python train.py --num_hidden_layers=16 --intermediate_size=1024 --vocab_size=8192 --hidden_act="swiglu" --norm_eps=1e-05 --qk_norm=false --parallel_block=false --lr_head=0.0107 --decay_shape="linear" --max_seq_len=512 --max_steps=2913
Each number is 200 + 30 x the weight over its row's rms, rounded and kept within 0 to 999. Layers, rows and columns count from 0. The size before them is the row's rms in percent of the matrix's.

# layer 13 MLP down (transposed), 1024x384, rms 0.0483, rows 628-632, columns 0-95
106,223,239,203,211,164,201,195,216,249,174,188,202,189,196,151,196,204,201,184,189,216,169,214,262,242,197,225,147,191,213,198,153,200,190,206,235,234,197,167,170,219,204,198,125,167,181,174,231,206,202,220,202,206,170,185,214,279,204,217,158,239,194,186,226,189,162,227,214,211,207,226,174,255,208,228,190,190,173,159,189,161,180,230,231,188,166,240,187,123,193,198,190,235,217,214,196
101,169,178,152,204,193,228,207,213,200,213,160,180,171,213,195,253,150,204,270,219,160,166,228,181,195,189,164,260,250,209,217,216,204,172,200,233,221,189,163,214,200,181,208,207,203,202,169,175,170,213,180,224,192,253,218,145,184,230,221,170,208,120,248,205,168,176,222,257,198,173,183,251,184,234,194,225,191,196,241,196,196,184,169,223,155,176,212,254,189,173,220,176,159,185,246,171
100,205,200,185,202,250,214,173,168,187,274,232,191,146,249,217,258,193,189,216,200,190,202,191,146,236,205,172,245,135,229,213,205,262,197,184,232,253,222,184,140,133,185,234,195,228,193,212,235,205,219,217,159,158,234,188,179,183,209,221,186,196,238,221,285,226,250,196,215,183,193,188,167,171,179,196,238,219,267,187,202,218,196,163,219,180,187,224,200,190,161,223,191,214,186,206,194
111,190,241,215,195,202,224,208,193,227,139,192,197,259,204,231,182,249,215,149,203,212,201,206,238,190,218,218,125,172,199,215,230,153,216,223,187,217,185,194,213,215,167,213,200,217,261,222,194,146,200,172,175,217,223,201,174,207,187,257,180,145,178,170,214,236,190,202,125,228,196,169,251,194,297,175,202,206,206,245,218,194,195,198,208,230,175,213,160,210,230,186,214,224,214,185,256
100,189,213,192,186,212,196,201,216,195,226,181,132,184,233,292,219,199,160,209,205,230,215,147,145,233,183,247,216,194,187,194,221,239,217,187,220,182,231,177,268,208,139,198,207,205,155,225,185,258,206,192,188,210,189,195,208,175,208,246,161,190,222,160,136,193,235,224,218,180,193,146,158,180,163,156,178,172,196,170,201,198,206,182,183,163,246,218,196,211,210,188,149,210,236,208,197
# layer 13 MLP gate, 1024x384, rms 0.0476, rows 629-633, columns 0-95
109,203,226,203,170,133,241,156,192,201,221,156,201,170,220,230,216,182,224,272,195,204,211,241,198,251,200,211,168,216,151,208,199,193,191,192,195,201,159,193,188,195,180,243,214,205,181,139,197,176,169,167,214,176,183,210,180,221,184,218,153,214,185,193,173,207,166,165,209,225,174,228,186,136,239,163,188,179,269,191,202,171,220,264,194,195,211,147,215,242,173,175,219,194,172,243,164
099,190,183,201,219,232,203,213,290,155,216,245,258,164,144,244,230,238,209,240,203,184,184,195,147,249,197,194,185,214,230,174,197,169,185,222,215,218,185,218,190,223,182,177,205,255,189,202,182,184,214,191,189,190,219,201,173,200,142,196,230,166,168,215,232,238,192,175,200,203,149,165,178,153,186,245,254,236,195,213,174,158,189,222,197,253,201,211,271,193,234,143,186,192,242,155,234
107,208,183,230,229,190,233,149,186,166,201,186,139,173,166,193,171,190,189,182,187,187,194,159,181,180,225,240,134,204,176,180,184,177,188,185,200,190,190,192,180,195,163,218,258,223,180,197,202,194,185,182,225,266,251,191,148,215,183,147,183,208,162,233,234,173,219,224,233,198,229,168,242,239,239,170,182,174,200,207,227,179,179,165,196,194,184,178,170,187,210,184,174,203,225,217,168
095,181,199,194,241,198,211,240,201,299,226,183,215,238,250,210,132,172,192,245,145,105,179,209,157,193,193,233,198,135,211,234,204,159,203,257,174,203,231,183,210,201,214,201,208,172,192,179,264,226,251,189,197,154,190,162,147,200,234,241,197,239,242,179,191,224,250,190,201,190,206,216,189,227,163,169,206,203,195,191,156,207,188,200,179,161,200,223,240,197,243,203,172,240,190,190,161
098,173,187,183,228,206,235,164,222,179,240,191,198,170,260,221,201,189,200,176,195,174,213,252,175,187,201,194,180,232,225,243,228,165,218,222,128,185,219,200,185,219,222,189,151,194,188,189,200,205,193,132,156,207,205,241,220,184,211,261,206,185,135,223,177,241,203,269,196,158,230,216,215,186,193,243,223,264,173,208,198,215,181,212,185,206,217,154,191,212,176,128,216,208,158,223,188
# layer 13 MLP up, 1024x384, rms 0.049, rows 629-633, columns 0-95
107,174,169,137,216,182,247,150,242,172,268,189,154,195,233,221,231,159,237,261,169,168,174,212,206,234,200,179,164,254,203,194,203,209,194,209,180,198,144,191,194,203,168,254,195,189,230,172,227,171,196,247,247,197,226,212,199,230,217,238,192,210,154,169,187,187,200,169,208,206,169,208,168,147,225,244,186,202,207,225,195,152,231,194,161,192,237,163,259,232,184,176,166,172,224,238,177
097,173,173,222,171,209,217,199,171,250,206,216,172,170,155,135,132,213,174,210,187,174,206,194,217,206,201,147,207,204,160,203,230,194,227,199,186,171,172,153,185,235,175,249,190,138,147,170,267,220,202,178,143,201,185,193,213,178,262,186,145,232,144,168,218,243,224,245,131,199,282,221,214,198,164,173,179,237,217,192,198,288,222,168,194,226,238,223,206,156,185,188,204,224,165,187,117
104,263,210,180,197,187,193,191,181,189,232,232,123,159,161,210,201,200,217,201,214,143,210,164,142,208,235,243,203,190,164,198,210,223,227,192,188,210,193,192,193,199,202,258,177,194,205,189,225,195,210,195,170,197,243,181,138,214,145,217,188,196,161,253,229,197,138,231,239,205,182,201,209,154,238,187,266,148,235,218,241,179,186,217,195,229,215,174,218,143,161,124,196,233,208,250,216
098,291,228,205,172,182,179,212,186,171,228,205,222,180,148,184,201,185,128,223,222,199,263,174,180,210,160,149,200,184,218,206,201,213,227,231,203,191,233,209,180,198,156,203,213,215,216,177,193,175,214,186,242,185,221,179,156,155,153,202,213,195,249,198,172,205,270,155,194,186,176,211,189,202,205,200,203,222,221,224,232,229,227,198,247,186,152,175,216,250,213,195,149,178,165,190,229
097,233,182,261,140,204,230,158,227,184,166,207,206,218,208,251,157,193,170,151,203,188,173,195,179,231,141,180,164,215,214,193,162,193,210,266,136,231,239,177,229,219,179,200,193,195,185,193,187,195,213,231,217,201,219,215,214,205,158,177,202,151,165,205,228,172,197,166,247,185,184,242,224,202,214,190,199,240,161,217,232,111,190,179,134,192,196,197,237,206,196,187,190,208,213,172,204